Part of a small language model's weights.
Size: MLP 2560 GELU, vocabulary 21941.
Architecture: LayerNorm before each block, learned positions, no biases in attention or MLP, tied embeddings, normalized queries and keys.
Training: 624M tokens, 2667 steps.
Each number is 200 + 30 x the weight over the matrix's rms, rounded and kept within 0 to 999. Layers, rows and columns count from 0.

# layer 6 attention output (transposed), 640x640, rms 0.126, rows 447, columns 80-159
207,199,200,222,151,198,213,195,245,184,183,199,218,155,282,226,192,185,192,191,190,190,189,164,213,202,197,209,164,188,232,255,179,147,167,189,177,218,178,207,180,238,173,178,168,221,197,177,248,182,210,223,189,201,219,218,200,240,180,183,215,206,229,155,172,213,204,237,184,193,195,168,156,160,207,208,202,229,181,269
# layer 6 attention query, 640x640, rms 0.157, rows 448-491, columns 80-159
223,191,227,200,245,177,185,208,247,247,214,94,205,186,253,222,222,202,195,240,198,160,190,285,189,228,170,214,230,219,208,138,244,242,253,172,191,221,235,221,214,166,148,209,207,192,214,181,216,190,253,176,202,183,227,229,136,251,278,160,259,189,215,181,209,180,255,206,223,170,202,227,209,169,230,235,212,211,169,243
157,188,176,185,200,195,170,236,198,257,225,198,229,195,280,178,187,192,220,170,201,249,192,190,180,159,209,220,219,239,214,151,219,161,212,154,177,194,268,152,168,130,205,226,218,238,235,183,196,182,166,232,204,209,267,158,143,244,202,262,192,178,222,163,174,134,165,243,222,185,216,225,172,201,142,232,178,196,157,152
201,259,202,248,245,240,170,190,215,183,183,168,161,211,232,156,201,213,185,184,257,221,222,183,162,192,217,243,218,241,220,270,252,196,215,182,229,260,248,238,139,202,184,226,127,213,174,167,241,214,159,202,203,252,208,240,283,197,192,256,194,193,219,204,221,210,194,265,217,230,199,146,196,213,192,223,253,265,200,210
214,174,252,138,174,208,183,195,225,210,200,202,198,179,184,215,162,206,264,208,176,204,189,221,130,196,217,157,243,227,193,210,232,193,213,188,205,213,251,202,194,229,193,236,223,256,156,160,222,187,185,159,153,211,238,221,171,209,260,224,179,198,222,243,206,194,173,176,237,214,215,226,189,268,197,179,193,240,178,228
172,198,260,161,223,185,208,251,198,168,154,186,152,190,222,224,193,187,160,239,259,222,243,211,202,191,186,236,220,276,176,139,216,207,232,223,247,214,190,254,220,192,175,185,243,247,196,169,218,194,219,207,168,221,230,228,243,188,238,212,190,182,205,208,230,184,184,156,155,192,210,211,164,163,231,201,179,215,213,218
238,194,210,246,210,186,165,206,246,234,189,214,212,153,173,220,189,254,213,209,207,206,217,156,232,171,207,216,221,199,195,222,122,222,232,195,197,211,264,233,170,213,190,239,220,262,255,218,174,176,245,203,137,203,149,206,250,250,139,202,235,180,147,150,137,136,175,154,167,233,201,233,243,214,186,217,205,201,252,172
203,114,185,175,218,185,177,166,184,229,107,159,184,170,243,177,229,198,190,210,217,178,157,236,133,187,239,188,148,167,204,277,186,207,133,160,196,192,207,205,254,164,270,159,202,172,208,177,188,216,250,208,214,165,222,216,222,182,187,222,114,221,267,184,184,184,174,194,229,187,149,239,209,168,212,203,240,168,167,235
243,160,186,162,147,269,234,220,250,200,220,186,229,210,203,237,262,199,198,190,217,193,181,188,231,228,190,156,190,213,222,152,215,208,203,184,195,193,160,211,167,164,194,216,185,233,177,202,168,222,211,144,212,227,212,235,214,230,164,222,250,197,188,243,228,245,180,262,198,176,219,163,190,281,203,191,207,174,215,172
240,191,223,239,185,175,197,190,211,202,217,224,183,208,165,229,217,182,166,198,175,186,195,197,136,226,149,177,217,265,245,166,207,275,207,201,222,178,228,211,184,184,216,170,239,136,137,174,204,262,206,234,155,206,203,210,213,229,256,222,213,199,216,210,193,169,223,222,147,262,194,221,195,211,120,190,227,176,228,204
219,177,198,176,181,169,211,226,216,196,178,147,158,186,199,241,207,195,197,216,170,223,226,187,203,181,229,247,197,225,194,140,190,227,187,191,178,170,216,225,226,162,149,121,228,185,186,183,222,250,206,221,175,253,212,205,179,231,174,187,195,177,211,165,184,197,231,222,169,192,175,177,259,178,129,242,191,151,218,189
207,237,206,199,194,192,231,242,187,188,169,194,199,214,203,202,152,145,202,210,225,200,139,178,189,232,184,230,228,234,241,169,214,173,219,235,126,179,218,190,196,185,200,218,191,141,231,135,195,182,149,211,208,193,206,191,171,154,202,215,220,174,220,217,191,186,241,137,151,231,181,189,164,213,138,236,185,199,179,183
204,238,224,181,183,207,171,190,186,168,199,222,199,195,157,245,222,280,142,228,244,247,255,161,205,190,185,195,197,153,182,175,235,152,257,181,209,180,209,179,196,183,201,195,217,242,190,198,256,170,154,227,191,206,170,107,205,253,217,186,229,184,109,163,174,187,189,189,183,206,201,250,190,261,237,219,276,199,166,239
182,219,233,283,200,168,207,278,197,224,198,190,234,213,251,177,175,161,232,236,295,276,213,193,191,178,138,193,176,171,207,140,169,175,182,164,151,191,190,138,182,225,210,159,213,224,200,232,145,144,153,196,158,210,163,175,184,203,165,183,215,242,205,133,255,187,246,271,189,203,169,240,231,169,232,134,187,189,199,190
244,162,180,229,227,249,186,223,258,177,229,226,200,115,211,210,168,233,208,205,239,184,173,187,228,190,238,202,244,202,220,198,217,141,261,214,165,284,205,184,185,171,144,200,253,209,208,208,194,230,232,224,192,196,229,262,170,226,170,206,171,184,158,230,214,162,210,160,236,211,126,157,214,197,221,222,198,155,159,248
231,179,218,198,130,201,202,262,233,156,226,224,176,177,209,199,262,213,244,210,172,200,246,170,182,159,128,204,204,203,168,233,208,193,247,100,199,221,225,175,224,213,263,152,210,168,246,242,174,196,259,224,166,184,183,184,168,194,221,211,199,253,181,207,247,242,166,213,221,159,196,171,171,167,227,215,154,172,154,216
177,175,206,183,261,208,185,237,206,230,160,206,227,249,166,164,156,226,121,159,231,210,181,232,288,193,188,243,171,178,220,167,218,215,173,214,163,166,187,242,181,193,146,170,190,182,220,257,139,188,179,176,145,137,213,156,188,208,242,241,168,203,200,237,229,250,246,213,203,177,219,201,240,220,133,154,205,173,191,179
172,174,192,141,210,210,161,238,143,134,232,152,240,206,206,180,191,153,162,206,165,278,194,179,233,212,234,213,216,207,212,223,186,214,198,168,160,175,206,184,155,292,226,243,241,212,211,146,238,189,183,202,205,180,160,259,197,210,187,209,182,176,200,245,215,173,204,151,193,171,205,214,142,173,177,209,212,222,166,199
241,196,173,162,174,171,178,206,206,194,153,213,208,111,182,189,182,185,198,242,187,196,151,203,177,176,164,214,284,246,228,205,217,189,166,196,235,152,202,216,244,161,198,215,235,197,162,213,226,239,165,161,228,206,203,150,216,176,222,177,176,110,211,194,226,138,173,257,186,219,198,184,156,205,234,177,258,156,189,223
186,185,195,189,215,181,202,237,174,203,263,207,196,179,170,249,302,197,202,247,225,225,177,203,133,188,160,164,190,231,171,163,167,236,229,134,190,165,236,206,177,155,240,168,167,180,214,186,245,252,187,202,215,209,234,156,191,186,222,174,159,167,201,237,164,236,240,205,202,264,211,164,210,234,169,171,182,226,196,186
228,197,261,218,131,168,199,178,252,188,146,172,190,154,212,213,194,155,202,177,246,130,225,159,211,216,191,207,211,195,206,147,166,190,177,205,189,227,153,211,195,158,246,199,196,156,231,228,217,191,176,144,282,213,224,244,198,158,202,200,200,212,179,255,211,176,233,186,230,207,203,235,218,156,212,164,264,219,188,135
179,204,212,242,226,266,161,232,174,198,189,244,203,250,223,197,187,180,197,177,253,157,139,142,239,177,187,183,211,187,161,212,248,193,155,199,204,191,219,180,233,192,257,244,140,192,190,184,153,220,101,214,235,206,195,212,239,194,179,157,215,229,215,237,250,195,184,161,218,206,198,189,224,223,223,184,240,171,166,233
249,170,201,229,214,194,148,240,247,200,191,168,227,250,201,148,226,181,185,198,158,236,188,152,208,226,194,205,255,163,171,229,174,207,166,196,219,182,190,217,212,199,149,235,217,130,137,200,194,193,200,281,229,215,189,193,209,206,181,175,207,237,230,212,192,227,231,230,200,174,229,229,231,264,205,201,146,158,209,260
194,177,240,239,189,152,113,208,172,129,158,200,186,194,188,168,211,180,204,220,238,192,252,224,182,187,191,133,240,182,231,166,188,211,235,195,191,216,223,165,176,197,204,218,196,206,213,239,279,173,184,259,149,173,185,201,181,217,288,159,162,173,126,153,207,240,151,143,201,163,162,228,178,216,247,226,194,220,224,215
199,188,177,235,204,221,256,250,276,261,213,225,197,161,216,144,191,230,201,197,173,150,193,232,214,217,149,237,147,187,179,191,193,173,144,198,187,176,175,119,232,154,221,252,181,180,186,219,166,157,164,181,164,204,253,200,183,220,216,257,211,266,184,198,221,262,150,173,190,222,188,273,212,178,213,236,174,146,220,213
133,215,213,201,136,228,217,201,208,257,184,130,215,185,201,196,189,200,152,172,254,186,244,207,174,255,192,174,191,174,223,198,211,187,170,214,158,198,160,159,216,205,243,216,217,203,133,199,163,210,204,185,177,203,189,198,209,212,174,184,189,215,218,267,167,267,186,220,208,167,224,213,229,143,193,128,136,212,220,209
170,223,218,197,239,173,190,232,180,224,252,213,169,212,153,220,216,157,150,207,168,198,269,224,207,201,166,222,167,271,178,246,265,153,230,188,169,178,230,216,112,218,187,178,223,256,166,198,118,190,191,213,178,143,242,161,258,190,181,153,232,243,184,227,262,139,254,129,186,196,264,178,165,216,139,263,246,215,168,221
227,187,171,220,202,213,194,242,191,171,171,135,217,219,239,203,196,229,218,225,229,239,215,216,233,193,207,229,190,214,251,251,157,161,216,199,209,166,142,249,245,160,169,232,181,194,247,265,220,186,249,223,195,198,170,208,205,193,198,218,113,193,182,156,243,208,199,204,186,207,185,195,176,195,171,185,175,176,191,202
191,224,184,186,241,187,182,163,192,307,157,176,226,172,201,190,151,180,188,182,210,167,231,183,184,208,164,161,136,189,176,202,163,113,199,190,113,170,191,195,178,225,239,210,245,196,161,192,127,208,237,184,205,145,176,205,241,226,256,156,177,194,209,190,233,213,256,303,197,230,179,189,140,189,235,227,238,227,279,178
260,179,194,139,198,133,114,218,246,204,232,171,189,167,191,207,144,186,235,206,193,246,198,157,222,194,221,197,253,133,245,250,259,219,209,143,263,224,184,182,165,190,215,243,186,176,212,182,221,171,191,142,186,208,152,210,206,170,234,246,137,170,176,191,137,234,270,171,159,150,212,149,176,148,205,212,205,237,146,190
185,198,199,229,237,164,195,176,157,224,223,166,155,240,270,172,150,171,232,193,177,208,189,196,196,242,167,199,182,221,201,252,189,223,217,172,203,178,179,185,223,242,286,235,218,198,199,147,158,179,198,171,156,171,207,191,192,211,187,217,189,231,235,209,173,262,176,183,197,163,221,218,232,163,221,233,243,219,199,182
208,239,211,197,202,167,225,170,231,292,214,161,226,234,246,176,150,235,169,209,170,214,200,240,198,208,267,164,166,216,212,195,144,203,208,176,200,208,244,216,229,198,197,200,226,232,308,185,220,215,174,135,183,173,292,149,221,217,138,205,198,264,225,223,211,194,158,134,148,174,171,194,144,130,238,180,206,201,227,205
212,171,196,206,209,175,192,234,239,163,196,228,171,227,203,205,185,148,262,196,169,207,171,232,248,209,218,236,150,230,235,198,215,170,206,213,120,221,194,213,179,186,181,208,176,215,220,192,208,165,170,169,207,162,186,233,197,199,184,221,172,224,184,268,168,211,213,262,250,200,240,183,291,239,182,145,146,196,174,210
221,179,227,220,223,233,207,228,238,158,179,232,276,174,240,162,137,138,206,199,199,214,162,189,153,180,201,175,200,147,195,186,216,141,195,246,192,160,221,205,244,194,196,201,231,236,198,151,216,199,258,136,236,217,186,148,174,210,259,241,162,200,173,237,226,182,217,121,198,195,257,251,170,267,194,130,181,220,216,180
183,201,228,181,156,202,247,204,251,188,217,216,217,241,165,203,209,196,209,145,153,206,156,248,183,157,167,165,201,194,158,140,193,196,199,220,213,210,177,214,157,176,194,261,199,224,209,163,186,264,174,213,261,157,205,199,255,216,157,163,199,141,182,212,220,221,176,184,222,206,179,187,190,233,270,105,186,174,140,235
193,126,273,165,163,263,196,173,164,181,189,219,217,170,178,238,204,185,211,254,196,213,241,138,215,235,184,167,208,214,196,182,185,196,170,254,171,225,229,187,205,193,179,224,170,202,173,202,244,192,190,131,192,206,216,217,209,213,203,187,188,178,157,180,197,253,223,186,184,253,179,193,218,205,242,179,215,168,207,204
157,146,148,230,185,197,240,238,163,227,209,173,204,167,237,215,160,225,228,168,172,220,204,183,163,220,209,206,198,215,206,162,204,180,185,235,140,196,256,223,166,253,171,160,207,209,210,193,202,235,231,239,160,199,152,191,227,205,202,119,197,215,184,219,233,177,233,225,218,203,200,210,173,191,197,235,212,242,254,213
263,164,196,180,229,236,202,131,180,137,161,118,242,213,119,227,198,206,231,237,186,221,197,266,186,216,180,225,177,125,135,183,220,141,174,231,146,176,162,170,156,223,149,203,191,183,212,189,224,236,198,184,232,147,224,239,191,181,242,160,165,149,204,206,173,209,144,208,190,251,235,131,238,193,227,242,185,175,221,192
152,190,206,221,167,217,196,167,226,159,190,182,168,228,162,248,207,214,229,255,168,204,246,209,194,239,140,156,207,182,202,198,150,202,215,236,212,229,142,253,227,215,229,133,165,171,229,233,173,251,188,201,244,180,202,147,193,223,212,190,147,201,217,221,198,175,196,203,213,194,204,187,182,204,218,209,206,260,166,162
220,189,211,174,205,162,260,235,185,181,195,182,189,178,209,267,235,216,119,206,175,195,270,208,289,168,218,213,171,185,238,143,139,223,188,185,246,147,143,285,205,188,219,193,166,155,241,237,236,183,217,187,264,153,222,197,170,239,223,219,204,185,226,256,247,199,208,219,198,217,194,170,210,204,185,266,223,186,201,199
216,175,251,200,243,141,194,161,225,199,259,224,208,189,220,178,232,205,199,158,204,248,170,191,207,262,175,239,203,187,219,203,157,150,183,223,222,135,214,183,234,171,203,187,172,174,210,193,165,211,226,244,261,234,168,238,215,214,197,235,164,235,193,166,210,224,261,217,201,241,195,198,175,109,204,190,193,191,233,241
221,233,231,195,168,259,207,159,205,143,202,155,160,153,165,246,158,208,260,207,163,139,195,216,190,202,159,199,112,188,176,159,217,216,222,101,264,262,186,193,228,175,259,188,165,263,266,204,216,216,184,178,186,181,243,209,243,175,189,196,135,181,196,228,207,232,187,302,246,200,207,154,157,248,201,190,220,235,214,195
210,191,244,252,234,208,162,225,180,237,235,226,222,232,201,155,196,213,243,181,205,233,213,198,238,237,201,195,166,251,230,193,240,192,238,205,214,205,235,217,197,182,176,178,183,171,221,191,232,224,234,233,145,241,233,192,186,196,203,219,244,193,219,201,162,91,221,138,156,194,196,253,180,172,255,189,174,231,187,184
201,234,230,173,228,197,235,147,189,195,241,220,255,185,196,169,236,234,149,191,183,199,217,189,188,180,205,230,168,129,178,197,192,220,254,209,220,168,171,190,243,184,165,174,199,153,173,165,168,280,219,211,175,218,152,203,234,200,233,222,201,173,266,223,233,179,277,229,201,158,196,228,227,210,177,274,201,269,149,239
207,192,181,168,206,237,168,222,186,176,182,179,178,167,176,248,199,200,235,204,198,166,240,212,228,234,250,179,195,181,233,159,138,218,181,182,202,154,175,264,191,164,190,232,211,229,182,247,168,185,243,145,164,209,187,150,191,211,135,266,141,212,182,217,191,165,249,168,192,157,215,229,203,207,216,192,209,185,239,278
# layer 6 attention key, 640x640, rms 0.146, rows 448-490, columns 80-159
186,139,221,209,256,149,196,202,223,317,242,159,200,194,190,253,152,174,149,214,181,215,217,216,193,185,253,236,209,190,161,278,226,193,213,190,186,197,246,163,197,237,276,221,191,233,224,185,197,205,242,133,232,207,248,228,239,128,186,272,147,198,219,163,212,157,206,236,221,260,192,187,220,226,162,198,227,184,197,200
194,193,189,189,233,168,201,173,139,211,198,193,181,258,196,178,318,188,179,248,198,185,192,166,216,201,202,168,171,163,268,202,201,233,260,239,247,208,180,212,174,236,227,179,218,160,169,122,194,188,242,239,219,167,235,216,214,131,198,197,148,142,187,186,206,235,240,155,175,184,171,162,177,175,200,227,172,176,186,262
264,179,221,233,131,194,150,201,223,227,128,191,232,176,142,170,217,126,125,219,216,197,206,243,141,207,238,213,230,225,182,187,178,190,176,271,140,194,173,188,176,214,201,224,293,192,225,241,170,170,154,189,247,172,197,204,219,184,194,218,237,228,146,219,229,219,239,171,222,188,203,294,158,192,168,166,230,232,185,178
219,200,229,231,182,207,158,245,218,155,211,209,197,181,184,185,166,229,209,193,197,175,187,205,201,170,212,222,189,189,196,195,162,159,192,200,214,262,189,231,252,188,217,225,144,198,199,212,164,209,216,205,215,215,212,216,144,175,190,174,181,223,207,223,236,195,153,232,174,186,213,165,179,199,188,186,204,224,129,211
195,250,207,245,166,193,194,211,207,268,217,195,238,263,224,175,156,196,146,174,153,204,163,198,189,226,189,166,186,208,181,236,153,222,189,241,174,192,153,285,217,295,191,249,223,205,186,158,146,185,160,225,228,209,187,216,183,269,239,293,165,250,194,191,155,197,182,225,181,235,239,183,189,209,186,240,236,220,221,189
254,207,209,188,210,245,171,233,213,190,172,246,324,235,273,147,192,204,167,205,172,138,182,240,221,190,226,97,263,183,229,226,159,192,167,215,139,198,190,201,205,173,221,149,165,209,218,283,245,201,247,176,166,269,188,195,164,116,214,257,213,234,238,176,208,190,203,181,229,224,222,219,213,225,184,200,166,257,223,185
124,193,145,250,261,174,147,190,204,191,256,190,148,255,129,169,199,225,188,227,226,238,193,144,188,251,263,222,217,276,196,169,231,181,220,211,177,121,231,208,230,174,260,206,151,168,222,184,245,193,217,197,234,175,149,135,211,270,193,189,255,237,196,251,202,163,154,234,249,197,242,232,206,187,223,183,181,191,278,147
162,175,167,223,202,175,191,281,170,154,171,235,204,173,159,231,168,229,194,209,236,282,191,184,214,148,208,203,195,186,225,181,224,198,175,173,187,240,200,191,196,204,196,261,205,243,192,234,184,199,149,277,241,219,178,257,229,217,229,181,153,177,177,210,212,183,198,205,269,197,147,247,217,211,205,245,180,264,190,259
269,218,247,194,197,244,185,192,229,239,145,222,240,230,228,220,194,169,156,187,245,235,196,211,214,215,215,208,150,202,209,168,205,172,195,212,180,218,202,187,153,250,185,208,202,187,123,174,161,228,207,207,177,161,246,199,206,218,136,236,209,198,208,224,242,208,197,176,215,173,199,175,177,207,177,193,232,182,244,200
174,148,150,142,264,178,221,187,204,220,206,196,195,204,227,242,176,150,176,203,173,237,199,204,193,149,198,197,193,210,198,240,166,199,202,153,199,261,209,226,199,225,252,212,203,181,186,173,194,190,206,214,165,201,281,207,177,209,166,158,199,201,200,186,146,165,177,199,182,184,220,224,174,173,174,186,217,153,214,156
200,188,264,233,197,204,191,195,209,203,194,251,158,188,182,235,153,225,194,238,207,181,195,182,237,241,227,187,197,177,212,190,179,198,124,219,208,168,172,214,193,226,199,195,188,221,233,217,167,167,156,213,158,183,201,211,178,220,192,238,185,254,189,196,211,176,252,166,186,190,221,217,179,190,229,171,212,165,212,182
126,218,178,153,259,203,250,197,174,127,246,216,240,193,162,212,229,176,231,258,203,199,175,194,249,167,227,156,159,193,248,182,163,231,196,180,223,226,155,198,228,108,200,166,186,235,222,211,222,218,238,246,212,206,159,195,215,206,247,150,217,216,197,163,236,180,234,250,188,194,216,201,170,198,180,155,169,255,224,159
201,174,163,109,145,219,133,117,236,231,266,142,204,141,142,178,229,174,220,194,223,189,197,218,212,178,248,169,186,261,220,203,182,193,236,191,199,142,225,148,161,203,184,217,193,228,197,202,204,155,224,193,204,204,229,202,195,227,236,161,193,158,176,234,176,194,195,224,210,147,233,160,151,254,183,151,135,188,224,247
231,229,124,209,171,200,181,189,141,236,154,205,194,221,193,162,200,235,147,209,210,178,189,247,189,231,256,179,183,181,239,200,209,176,168,192,209,218,228,223,195,254,152,134,159,201,192,149,237,197,220,170,175,149,200,175,188,185,206,179,151,202,204,219,210,265,155,183,215,203,304,212,184,210,156,162,200,200,167,178
184,239,201,183,181,210,147,172,210,168,190,163,248,190,186,202,179,206,212,187,212,265,130,139,200,148,185,167,195,203,194,226,201,268,129,231,177,276,165,161,156,242,144,139,125,207,154,224,227,182,221,126,173,208,158,191,176,205,160,210,210,222,188,177,152,168,226,205,192,191,209,212,175,206,233,146,197,176,156,208
254,135,227,158,248,214,249,207,198,218,235,203,103,212,179,185,257,233,218,212,162,159,146,197,175,189,153,209,243,208,163,195,217,170,279,185,242,196,200,177,211,220,215,153,205,197,195,207,206,189,246,200,206,192,219,131,182,205,159,253,244,163,134,199,197,207,89,105,207,190,225,147,170,180,138,219,203,145,212,202
222,272,250,202,218,201,160,196,161,247,186,220,255,229,202,127,138,219,223,139,152,194,220,264,141,217,133,188,180,206,271,175,210,208,218,200,235,195,176,250,173,263,185,185,188,178,250,239,134,205,231,165,196,208,248,249,287,168,211,216,178,232,200,204,195,189,251,221,186,205,163,233,191,226,190,241,147,216,113,261
252,253,222,230,234,243,173,228,247,270,235,212,192,276,248,143,209,194,213,174,254,162,146,227,255,273,216,200,185,234,214,208,193,174,187,186,245,216,217,230,200,219,158,233,195,171,201,220,239,214,173,215,173,222,243,213,189,229,155,223,210,174,197,193,209,207,238,121,204,190,269,215,192,150,182,216,157,236,138,254
215,248,234,166,247,160,185,241,168,253,212,229,211,194,189,193,223,182,181,194,203,243,189,184,183,240,210,205,181,185,254,206,178,176,201,135,208,182,229,208,239,175,128,201,207,137,198,180,157,241,184,232,184,162,192,209,151,237,177,157,251,234,221,156,186,164,195,197,217,205,212,254,243,171,205,206,199,173,153,189
214,237,192,212,192,195,226,220,222,210,200,197,187,237,211,217,193,149,231,245,235,192,186,226,244,220,218,181,151,162,185,176,196,167,208,199,168,144,243,229,200,194,189,190,205,173,221,179,157,183,219,156,191,128,158,185,209,208,277,259,201,208,232,125,225,250,196,170,216,243,212,182,195,169,202,165,207,279,193,206
200,225,187,260,190,240,225,221,257,264,241,228,114,152,188,160,210,233,197,227,171,205,222,196,296,178,206,197,182,248,206,188,203,130,239,179,203,225,193,209,244,159,180,170,201,183,167,229,188,211,155,194,228,199,243,133,217,179,215,270,241,185,199,271,182,249,195,182,203,177,213,139,214,205,226,191,258,151,178,214
132,219,246,230,210,191,178,197,186,183,178,202,196,207,251,226,181,139,255,185,212,250,251,165,176,184,249,237,180,163,276,181,191,136,209,247,270,200,195,259,206,201,181,183,167,150,136,120,179,261,130,199,247,185,196,276,232,238,187,196,130,172,221,217,228,246,212,218,155,157,189,138,192,211,198,175,185,185,173,186
209,186,165,221,246,196,163,230,223,190,202,191,282,235,218,186,150,194,234,197,237,216,245,191,200,164,283,259,139,251,152,203,204,202,196,168,185,174,170,227,169,195,175,184,219,188,214,205,169,208,322,233,192,207,168,201,220,206,225,251,213,202,226,141,250,198,229,226,155,248,219,194,224,219,184,233,189,246,141,143
166,138,203,186,219,233,249,158,222,242,227,281,147,246,193,237,167,184,174,170,132,191,222,184,242,179,202,245,175,230,153,208,201,240,148,241,116,120,217,223,218,250,164,149,171,281,185,218,171,182,228,180,210,165,115,178,168,166,144,222,174,271,191,213,204,147,193,200,189,247,170,185,148,131,180,167,218,192,273,249
204,238,165,218,210,176,164,195,242,146,196,170,258,196,251,181,78,270,240,169,176,235,206,235,156,216,173,217,197,233,189,188,160,136,204,181,242,165,237,162,246,292,255,208,208,184,172,168,209,267,222,204,174,248,253,181,225,227,183,193,249,189,243,249,116,296,159,166,196,272,217,244,192,206,184,183,200,157,177,205
215,202,177,206,202,191,158,227,185,170,201,217,202,152,167,178,225,224,131,155,202,202,193,182,204,210,190,230,215,161,152,192,189,256,129,254,174,210,181,217,232,189,149,286,185,151,221,264,170,198,151,195,319,218,235,239,227,220,224,247,175,186,207,174,215,227,178,202,192,244,187,180,140,237,152,171,237,218,205,166
207,177,212,185,236,194,164,208,236,145,193,148,131,257,245,159,235,209,111,212,169,116,164,231,271,226,190,233,210,204,181,169,186,196,203,147,125,198,277,165,195,271,167,226,174,169,152,224,187,154,204,95,151,250,187,186,243,220,153,157,271,199,193,219,186,216,181,236,174,205,240,251,205,217,189,220,174,167,212,201
196,248,222,122,181,150,111,172,266,235,180,201,257,171,221,246,121,214,165,237,186,161,221,214,139,179,147,180,167,174,198,189,182,210,244,160,197,242,198,210,203,224,165,146,209,209,238,193,208,197,239,195,188,158,185,219,225,172,189,190,158,133,202,127,164,232,232,198,127,211,157,174,198,173,234,146,217,222,253,183
169,250,164,202,199,214,193,229,254,175,251,151,156,191,207,190,195,226,180,182,195,164,189,204,189,236,236,182,139,227,213,187,204,234,166,180,135,217,259,275,293,176,250,183,235,208,228,231,253,182,187,208,195,234,242,184,186,192,221,202,168,184,174,213,196,192,236,251,178,160,219,171,235,222,231,217,223,294,143,173
207,184,194,180,251,172,176,139,166,256,122,157,183,204,215,166,190,146,163,192,163,165,258,209,212,186,217,263,190,182,214,137,157,242,201,144,248,197,199,156,158,196,214,176,209,158,215,204,208,178,217,244,222,147,193,205,216,164,233,191,222,194,174,247,216,144,209,251,223,217,268,159,187,168,218,134,195,180,260,212
125,204,216,269,167,188,169,235,208,192,216,178,189,177,158,220,242,175,195,189,164,224,226,113,234,232,195,166,153,202,160,201,227,159,176,249,172,162,170,227,212,169,162,180,174,158,95,185,228,191,136,221,223,110,171,204,193,193,172,213,168,195,189,235,155,192,183,192,253,175,213,214,192,232,178,253,190,172,309,214
240,161,212,169,188,210,232,222,230,210,189,149,160,115,189,182,265,212,189,204,157,167,201,269,237,175,180,240,235,189,222,158,184,255,205,195,152,110,151,203,162,256,217,179,167,193,224,221,221,258,228,250,143,168,230,161,151,155,199,232,205,174,214,220,205,191,167,129,230,210,207,221,164,188,226,145,216,211,205,139
225,211,231,234,232,253,225,195,241,217,148,212,223,160,154,217,185,191,221,119,192,239,153,194,310,185,262,230,270,153,237,260,246,219,278,175,227,196,250,206,141,205,210,180,185,229,250,235,154,231,223,203,237,188,222,216,179,169,176,187,244,162,188,207,212,144,202,231,218,178,171,177,186,215,165,289,198,164,201,240
189,161,221,159,203,194,170,180,242,186,170,178,204,255,191,194,182,258,163,200,174,161,162,212,189,174,254,235,264,251,205,172,190,209,248,213,222,153,180,207,205,220,208,152,149,187,207,173,246,177,187,255,231,180,188,186,242,203,159,177,206,164,152,199,220,152,190,209,219,210,272,185,200,125,229,220,212,237,175,187
234,234,113,220,190,177,272,158,204,243,211,182,243,156,173,176,193,209,188,214,167,198,236,182,216,248,218,208,216,189,227,190,224,165,189,146,139,211,247,260,264,169,127,202,205,231,230,232,201,240,187,282,144,164,207,200,199,185,234,187,265,260,199,177,228,212,226,227,161,143,193,217,193,239,219,198,163,193,216,223
227,171,244,127,248,205,216,275,197,212,206,204,165,223,176,195,207,195,204,196,240,201,189,230,231,184,202,157,165,188,149,201,173,172,166,218,134,201,215,163,179,168,195,185,115,149,166,200,212,173,207,279,198,131,240,204,172,142,244,233,156,214,233,232,247,249,212,214,233,224,285,209,240,197,186,199,241,197,208,145
180,146,231,188,174,218,234,188,271,266,262,203,250,213,254,205,206,173,162,202,199,200,253,237,100,183,215,141,248,227,160,201,174,215,178,211,135,189,245,226,201,202,159,222,159,207,182,161,176,229,192,233,148,248,170,228,153,195,173,213,211,160,225,217,282,209,172,172,191,154,196,151,114,207,205,205,141,177,161,232
222,160,198,187,174,162,184,178,167,192,250,145,166,230,223,181,244,231,215,215,243,188,205,245,205,235,268,217,99,223,169,127,204,158,232,172,202,176,203,184,192,194,172,181,222,258,223,166,150,193,186,248,182,157,159,124,138,210,176,120,257,178,223,257,216,175,221,189,177,205,221,180,184,166,167,189,199,248,206,230
219,171,195,242,167,157,155,180,161,250,250,194,189,224,156,199,141,202,223,157,199,200,201,221,144,145,174,220,174,251,208,122,210,177,169,181,219,199,54,170,222,219,192,172,184,220,181,176,247,216,139,165,134,235,179,153,179,170,172,213,159,193,155,181,143,213,209,213,159,192,249,221,216,171,207,153,196,190,154,206
146,240,244,232,189,285,193,196,199,199,179,174,205,244,245,163,228,126,185,198,257,182,146,261,249,165,213,236,226,181,77,176,182,261,245,96,196,212,235,164,236,206,259,181,239,244,196,135,201,224,195,126,168,240,219,240,180,320,300,196,178,182,210,258,274,187,195,256,203,181,220,195,234,218,199,221,185,196,198,197
212,178,116,218,262,241,219,165,182,214,215,257,199,204,186,198,168,160,204,205,244,139,195,140,142,189,182,190,194,210,191,248,220,215,167,147,206,189,173,205,169,157,225,148,153,194,161,172,259,120,220,201,138,177,184,157,153,205,207,216,204,266,161,157,179,118,184,225,171,142,164,193,235,183,245,107,228,238,221,214
165,171,159,209,206,215,272,175,170,249,164,193,216,287,240,182,174,195,125,192,264,202,212,194,232,234,196,138,171,185,173,213,183,202,212,273,175,180,282,187,163,224,194,267,177,216,152,218,167,212,265,140,270,240,173,214,276,183,227,134,138,203,186,213,231,250,219,213,156,157,201,184,141,223,210,149,213,190,169,235
180,165,220,217,215,233,194,226,196,224,225,166,179,208,218,166,178,252,266,205,229,254,274,163,246,219,181,206,220,213,126,214,204,138,245,209,215,216,212,217,183,161,170,228,194,217,279,170,224,193,147,239,260,169,224,182,154,170,188,263,188,238,184,191,277,204,145,219,180,216,186,172,229,142,217,167,172,208,248,227